Each number is 50 + 10 x the weight over its row's rms, rounded and kept within 0 to 99. Layers, rows and columns count from 0. The size before them is the row's rms in percent of the matrix's.

# layer 3 attention query, 448x448, rms 0.0234, rows 169-191, columns 192-255
109:45 66 43 48 63 46 48 48 59 37 49 51 47 34 42 55 46 26 51 78 51 62 44 62 49 54 45 48 54 50 69 43 50 41 39 70 36 60 49 42 50 47 43 48 45 44 39 39 60 51 51 44 39 56 48 50 28 60 46 40 64 56 37 26
108:66 48 61 49 46 41 60 48 50 69 47 37 38 62 52 32 66 26 42 46 43 69 43 45 51 27 46 39 68 55 60 35 60 36 67 40 35 42 50 56 43 60 53 64 53 65 51 53 59 39 52 59 65 56 59 58 59 49 66 60 64 55 44 62
078:55 54 35 58 44 33 53 46 39 39 32 57 44 46 45 56 60 36 46 35 71 42 47 55 26 42 50 49 20 47 62 53 44 49 29 43 62 36 53 55 56 45 50 54 31 48 38 38 32 45 67 54 71 74 51 55 35 54 39 38 51 60 51 43
103:45 54 56 44 51 56 58 61 40 63 48 35 52 51 38 55 36 60 59 43 42 56 53 45 69 59 42 63 42 44 45 53 51 47 61 68 55 46 47 41 53 61 32 39 50 52 40 53 48 57 59 42 56 47 65 53 48 60 45 67 44 42 62 48
138:40 64 50 47 45 58 54 59 65 47 44 54 50 33 37 71 56 57 60 76 50 40 45 58 46 79 50 45 51 41 50 38 32 55 53 63 35 57 49 31 47 59 50 38 45 50 61 51 48 52 62 42 24 50 41 65 41 52 52 39 46 36 42 41
095:35 44 39 45 42 39 42 60 62 39 61 43 50 44 49 56 35 47 55 66 52 41 49 50 61 40 36 43 27 45 54 39 52 73 36 67 42 49 57 43 54 49 50 35 52 43 52 50 45 58 44 55 54 47 54 35 52 49 64 39 43 29 58 36
148:61 65 45 56 68 48 41 59 57 32 52 60 53 34 58 66 45 16 48 61 51 62 46 49 53 47 65 54 55 35 69 55 20 50 46 62 34 65 53 53 64 55 54 37 43 43 34 39 55 46 40 40 65 65 43 60 45 48 52 52 45 38 43 45
092:45 47 65 57 52 35 50 45 42 42 59 52 43 50 56 39 55 41 39 54 60 35 44 57 45 55 44 48 45 67 54 53 47 49 34 45 52 52 76 47 51 62 45 53 42 49 35 55 65 47 48 56 62 65 49 53 53 35 42 44 46 63 47 53
068:48 62 33 65 51 68 53 54 58 44 60 61 42 34 56 63 41 59 64 56 48 60 59 40 57 64 56 60 47 47 68 45 31 48 52 58 49 33 40 36 53 41 42 39 57 48 64 47 60 57 43 35 29 56 54 50 40 54 45 46 42 46 44 30
150:48 33 44 55 53 45 39 44 49 37 57 37 48 26 45 49 41 39 54 66 54 53 56 57 66 49 46 58 46 45 53 58 75 45 51 70 62 48 41 58 47 48 44 53 49 48 41 48 69 53 55 42 49 29 60 39 44 60 56 33 42 50 59 53
102:38 53 38 45 42 57 53 53 56 38 37 57 62 48 43 40 45 63 53 40 48 55 64 61 45 33 50 60 53 54 40 50 45 44 30 35 44 33 44 47 55 61 66 44 37 35 49 58 56 56 57 30 50 56 47 65 54 51 39 29 49 41 57 51
067:50 49 41 50 58 54 43 49 44 46 36 37 67 27 55 53 46 51 49 52 39 62 48 53 50 54 67 57 50 41 59 44 53 43 59 45 63 47 43 69 29 21 46 43 51 34 61 27 80 53 33 47 64 37 38 42 46 65 41 47 42 55 37 47
109:60 54 60 52 63 38 57 52 47 67 46 53 55 53 55 52 62 37 42 43 52 53 48 55 54 34 51 48 59 56 70 61 54 53 54 39 64 36 44 68 45 54 49 42 54 43 49 56 50 39 54 59 60 54 38 47 79 51 47 60 64 56 45 55
094:66 54 64 58 63 67 51 49 43 47 45 50 49 56 65 49 48 45 50 47 43 51 74 32 53 39 49 51 39 52 69 52 27 55 61 47 62 38 46 71 50 46 44 38 52 48 50 53 26 36 48 64 61 49 40 41 36 57 48 58 54 56 51 47
078:49 29 59 44 40 46 51 63 51 60 53 36 60 71 53 55 66 53 38 48 61 44 56 44 41 43 39 55 66 39 49 56 54 57 42 67 49 53 65 57 49 55 65 56 60 60 36 54 38 55 49 35 85 44 42 47 72 56 39 53 48 49 39 45
071:42 48 55 70 48 32 61 56 61 58 62 43 48 34 49 61 40 56 43 55 39 56 38 35 54 64 52 53 50 64 43 62 69 53 57 61 53 67 58 30 44 44 37 43 45 46 67 46 49 55 41 51 41 38 56 48 43 48 51 43 40 58 39 59
098:64 40 58 55 43 49 73 48 51 60 65 36 52 84 45 43 61 39 57 31 53 57 66 46 41 50 53 50 58 48 47 61 71 37 55 24 58 44 37 52 60 51 53 69 55 53 63 36 59 58 56 56 61 57 52 46 49 34 61 49 50 48 62 71
128:71 57 53 45 31 44 54 44 65 63 51 39 58 57 40 42 44 59 49 33 27 49 53 51 41 44 34 52 51 58 57 50 40 53 46 48 35 59 29 52 51 34 40 63 57 53 64 48 44 46 33 56 58 67 50 44 52 47 54 46 33 45 42 47
051:57 52 35 31 34 56 64 53 43 24 68 41 25 53 59 44 59 32 51 44 46 40 53 61 47 51 45 40 41 61 49 47 42 66 42 31 32 44 53 46 63 67 42 77 44 50 50 65 30 61 56 48 54 64 47 45 54 45 55 57 47 42 56 47
090:55 63 39 48 54 51 49 54 55 73 56 42 58 38 47 46 52 45 51 60 42 74 37 70 48 45 59 62 48 44 51 48 60 50 35 47 55 45 52 68 65 44 38 39 44 43 64 42 58 50 50 49 44 50 53 60 50 55 52 51 51 36 59 53
107:61 57 54 52 43 39 51 48 36 47 44 32 52 59 50 58 54 48 50 43 51 56 45 48 39 54 67 51 47 23 62 48 31 35 36 52 46 46 55 57 52 37 49 26 52 52 34 49 63 60 59 37 60 43 55 48 61 63 37 54 45 28 46 44
062:48 42 56 41 54 70 51 68 42 38 56 47 61 61 51 42 57 42 62 53 56 63 45 50 46 36 58 40 48 44 47 37 58 39 46 34 46 45 52 61 60 43 57 41 51 30 59 52 44 57 49 44 50 55 58 80 45 49 63 58 48 48 70 53
128:51 55 48 52 55 53 47 66 48 37 33 57 39 47 51 63 64 59 50 49 46 33 40 56 35 64 59 57 45 46 62 40 33 54 48 55 55 52 53 37 61 47 52 38 42 34 41 44 51 55 45 48 35 69 34 62 40 41 43 37 56 53 35 37
# layer 3 attention key, 448x448, rms 0.0234, rows 169-191, columns 192-255
093:40 54 49 55 51 38 61 67 52 37 55 52 47 51 44 71 44 55 41 59 50 37 43 62 47 74 56 48 57 62 72 59 45 44 48 55 45 56 32 66 48 37 43 48 48 58 29 39 53 50 57 34 51 62 52 51 38 52 41 50 51 57 40 43
109:58 44 49 37 62 54 55 58 32 52 54 50 55 41 55 42 54 44 48 81 47 69 51 41 60 52 59 51 59 61 66 51 58 37 67 59 54 48 52 55 44 75 50 54 65 50 48 53 46 42 50 58 28 38 50 61 61 46 46 62 42 49 56 56
074:50 41 49 37 57 61 61 52 46 47 36 47 47 57 51 53 71 60 57 45 53 62 54 61 27 40 68 50 48 32 54 45 38 51 43 31 42 45 53 54 58 28 56 51 43 45 61 48 62 64 24 41 54 62 48 55 54 44 36 56 61 40 58 59
109:60 54 39 30 23 68 49 58 50 66 74 46 66 61 47 43 60 53 45 22 45 55 54 48 74 48 37 42 35 61 38 68 63 55 66 38 66 55 48 32 55 48 56 57 57 42 42 70 62 60 55 46 38 43 65 45 59 51 65 53 48 52 64 47
118:51 57 46 49 49 63 33 68 50 62 41 57 52 63 60 70 46 56 47 44 58 39 50 62 61 64 32 37 51 37 31 45 42 56 50 67 54 73 48 45 43 40 45 45 41 60 52 33 47 51 53 31 42 54 42 44 40 43 39 41 50 40 40 50
102:55 70 48 40 44 46 54 67 58 50 68 44 50 50 50 37 50 35 57 57 45 66 42 57 60 45 32 63 70 39 70 56 53 69 51 46 47 51 55 53 48 24 55 49 48 35 54 53 53 43 63 65 60 47 45 37 31 68 46 36 54 38 37 64
110:45 53 60 67 55 61 45 56 55 54 53 42 37 53 35 70 49 56 35 27 42 53 50 57 41 56 49 34 45 37 49 57 54 54 45 55 36 43 43 66 48 32 53 39 54 44 43 42 52 54 53 37 48 69 38 60 36 39 50 46 44 40 39 24
081:46 55 53 38 49 25 46 41 46 55 66 65 44 39 37 56 52 40 50 62 54 64 54 35 30 63 77 56 46 46 52 52 42 48 49 42 55 39 70 40 43 54 57 48 56 41 37 42 44 39 41 61 36 31 49 48 32 40 22 57 56 48 48 42
069:43 54 43 64 60 55 46 55 59 54 58 35 38 61 60 59 45 59 42 71 39 42 40 67 51 46 53 35 47 41 48 57 53 48 43 46 51 64 37 34 36 74 50 32 55 47 55 56 60 54 48 45 52 46 51 38 56 53 56 41 55 53 43 50
135:54 32 38 55 30 50 58 52 51 45 57 65 47 51 61 48 38 52 51 32 48 32 67 38 60 63 38 52 41 60 54 46 60 51 60 35 59 42 46 36 55 53 54 55 49 39 42 54 49 59 65 47 51 61 46 54 44 70 58 57 55 70 53 22
092:56 37 65 51 49 55 52 49 39 62 51 36 50 75 53 36 53 45 64 79 31 43 37 60 48 55 65 49 42 28 37 46 60 34 35 71 44 50 51 53 56 50 55 44 72 39 48 37 39 57 53 50 70 38 36 53 63 57 56 57 29 37 48 61
074:56 45 51 41 35 49 46 55 54 54 54 54 50 52 45 44 59 71 41 34 42 37 51 56 35 50 34 33 53 44 52 49 40 60 51 39 50 57 52 53 70 46 60 69 48 47 45 52 43 69 43 57 52 65 48 38 44 55 39 46 78 28 51 50
100:60 55 54 40 62 55 60 50 43 51 45 40 42 53 42 42 53 49 47 41 28 61 60 58 45 44 62 59 47 54 28 36 33 24 57 44 31 50 50 52 67 45 48 52 44 29 51 47 55 61 43 47 37 61 41 60 65 32 44 59 47 66 54 57
088:52 52 55 56 45 38 59 53 54 55 56 40 43 52 42 55 58 50 41 46 32 59 61 49 36 43 49 58 32 39 55 45 31 46 32 44 57 73 33 52 51 47 50 59 59 60 49 55 53 61 40 32 49 67 68 50 53 43 55 48 65 48 46 57
071:49 38 57 57 58 58 48 44 59 51 70 60 49 56 50 49 48 52 70 32 52 56 51 44 60 42 62 64 63 58 62 41 59 49 38 59 46 33 40 41 56 59 54 59 35 49 58 37 52 48 48 69 42 39 66 57 53 58 66 38 51 52 39 48
072:48 59 44 61 59 61 45 51 63 33 56 50 55 27 49 43 70 55 49 70 61 47 57 73 38 50 56 69 37 55 36 47 57 39 58 53 49 54 50 53 58 44 39 62 50 44 52 43 65 41 60 30 39 53 50 50 45 54 47 47 48 60 58 46
087:41 38 63 56 45 40 54 44 42 61 55 58 53 53 62 35 73 50 53 46 49 68 64 32 57 54 42 62 33 57 53 33 56 46 47 28 48 36 47 38 55 39 67 49 54 36 62 63 50 41 48 43 44 36 49 55 62 45 63 66 53 49 55 59
133:63 51 55 51 54 59 36 51 69 59 58 61 54 45 63 39 63 65 43 71 57 51 44 78 57 32 45 45 49 56 41 54 53 69 46 48 57 59 41 54 47 47 51 63 55 73 63 49 41 43 39 64 67 47 70 43 54 43 47 42 53 43 38 81
056:40 51 56 46 60 65 40 34 44 55 41 30 38 60 53 42 41 43 55 72 50 66 65 58 61 63 55 48 56 46 63 41 64 41 41 42 49 44 50 53 46 57 47 46 52 47 51 48 61 35 31 54 55 46 33 37 50 49 69 54 51 52 52 43
084:59 54 28 47 40 67 56 45 47 49 45 41 61 75 53 44 61 52 40 40 66 49 54 53 45 50 43 40 44 56 48 42 55 31 52 47 52 50 51 74 52 45 72 57 60 35 65 55 50 48 53 68 46 51 51 45 46 55 48 46 60 50 51 45
102:62 51 52 45 50 47 46 44 43 50 42 46 38 69 60 47 39 48 47 39 47 40 56 37 51 45 59 37 52 43 50 59 55 38 45 57 51 45 51 48 45 30 67 58 54 59 56 47 60 56 42 62 54 32 47 58 54 55 57 60 53 38 58 40
072:57 63 47 55 20 52 44 58 36 53 58 51 53 73 41 54 48 33 53 35 27 50 41 56 59 42 44 44 48 28 35 44 33 37 54 59 48 48 48 52 56 45 57 43 45 37 35 51 45 57 53 62 33 40 47 35 41 55 36 40 54 44 44 59
105:51 61 52 63 62 50 41 59 61 42 60 65 48 44 47 55 60 73 36 52 54 37 36 67 36 61 35 38 50 38 52 46 29 71 55 56 55 60 59 44 35 44 49 42 43 68 48 26 52 45 57 29 50 41 54 51 34 40 26 52 50 57 32 53
# layer 3 attention value, 448x448, rms 0.0234, rows 128-130, columns 192-255
075:45 58 45 39 58 54 37 43 59 68 45 52 55 48 33 49 58 38 47 53 28 52 62 48 41 49 51 53 81 54 46 63 46 42 51 45 50 40 42 23 57 59 64 56 57 59 48 62 38 48 43 52 71 35 49 67 35 36 49 49 55 47 56 43
074:63 52 56 54 55 51 71 56 58 51 48 43 52 65 42 51 52 56 64 36 38 34 41 63 36 48 43 52 48 37 48 57 54 50 58 50 59 46 43 52 48 29 57 45 59 58 64 34 54 56 57 50 57 44 43 48 45 43 36 46 54 51 47 49
080:45 48 31 56 70 45 56 49 48 44 62 47 54 54 39 68 45 61 47 29 65 44 61 62 48 46 56 44 45 56 64 56 52 38 32 50 54 58 36 49 32 58 37 42 46 55 50 48 56 59 45 52 40 64 54 52 39 55 48 53 59 49 55 41
# layer 3 attention output (transposed), 448x448, rms 0.0291, rows 128-129, columns 192-255
075:70 35 46 56 53 42 57 57 63 58 44 55 58 56 64 55 43 54 42 62 51 49 37 43 61 45 54 48 42 50 56 78 64 47 49 60 54 48 45 57 45 67 43 49 40 32 43 33 44 60 58 56 30 38 42 56 41 49 41 45 43 48 48 64
072:69 59 54 55 54 27 42 51 34 56 45 44 40 49 43 58 53 35 45 53 52 57 77 48 45 57 57 63 56 69 50 58 41 50 46 49 42 66 50 44 45 46 37 58 53 41 49 49 47 46 48 51 55 63 41 61 46 47 46 48 68 33 54 54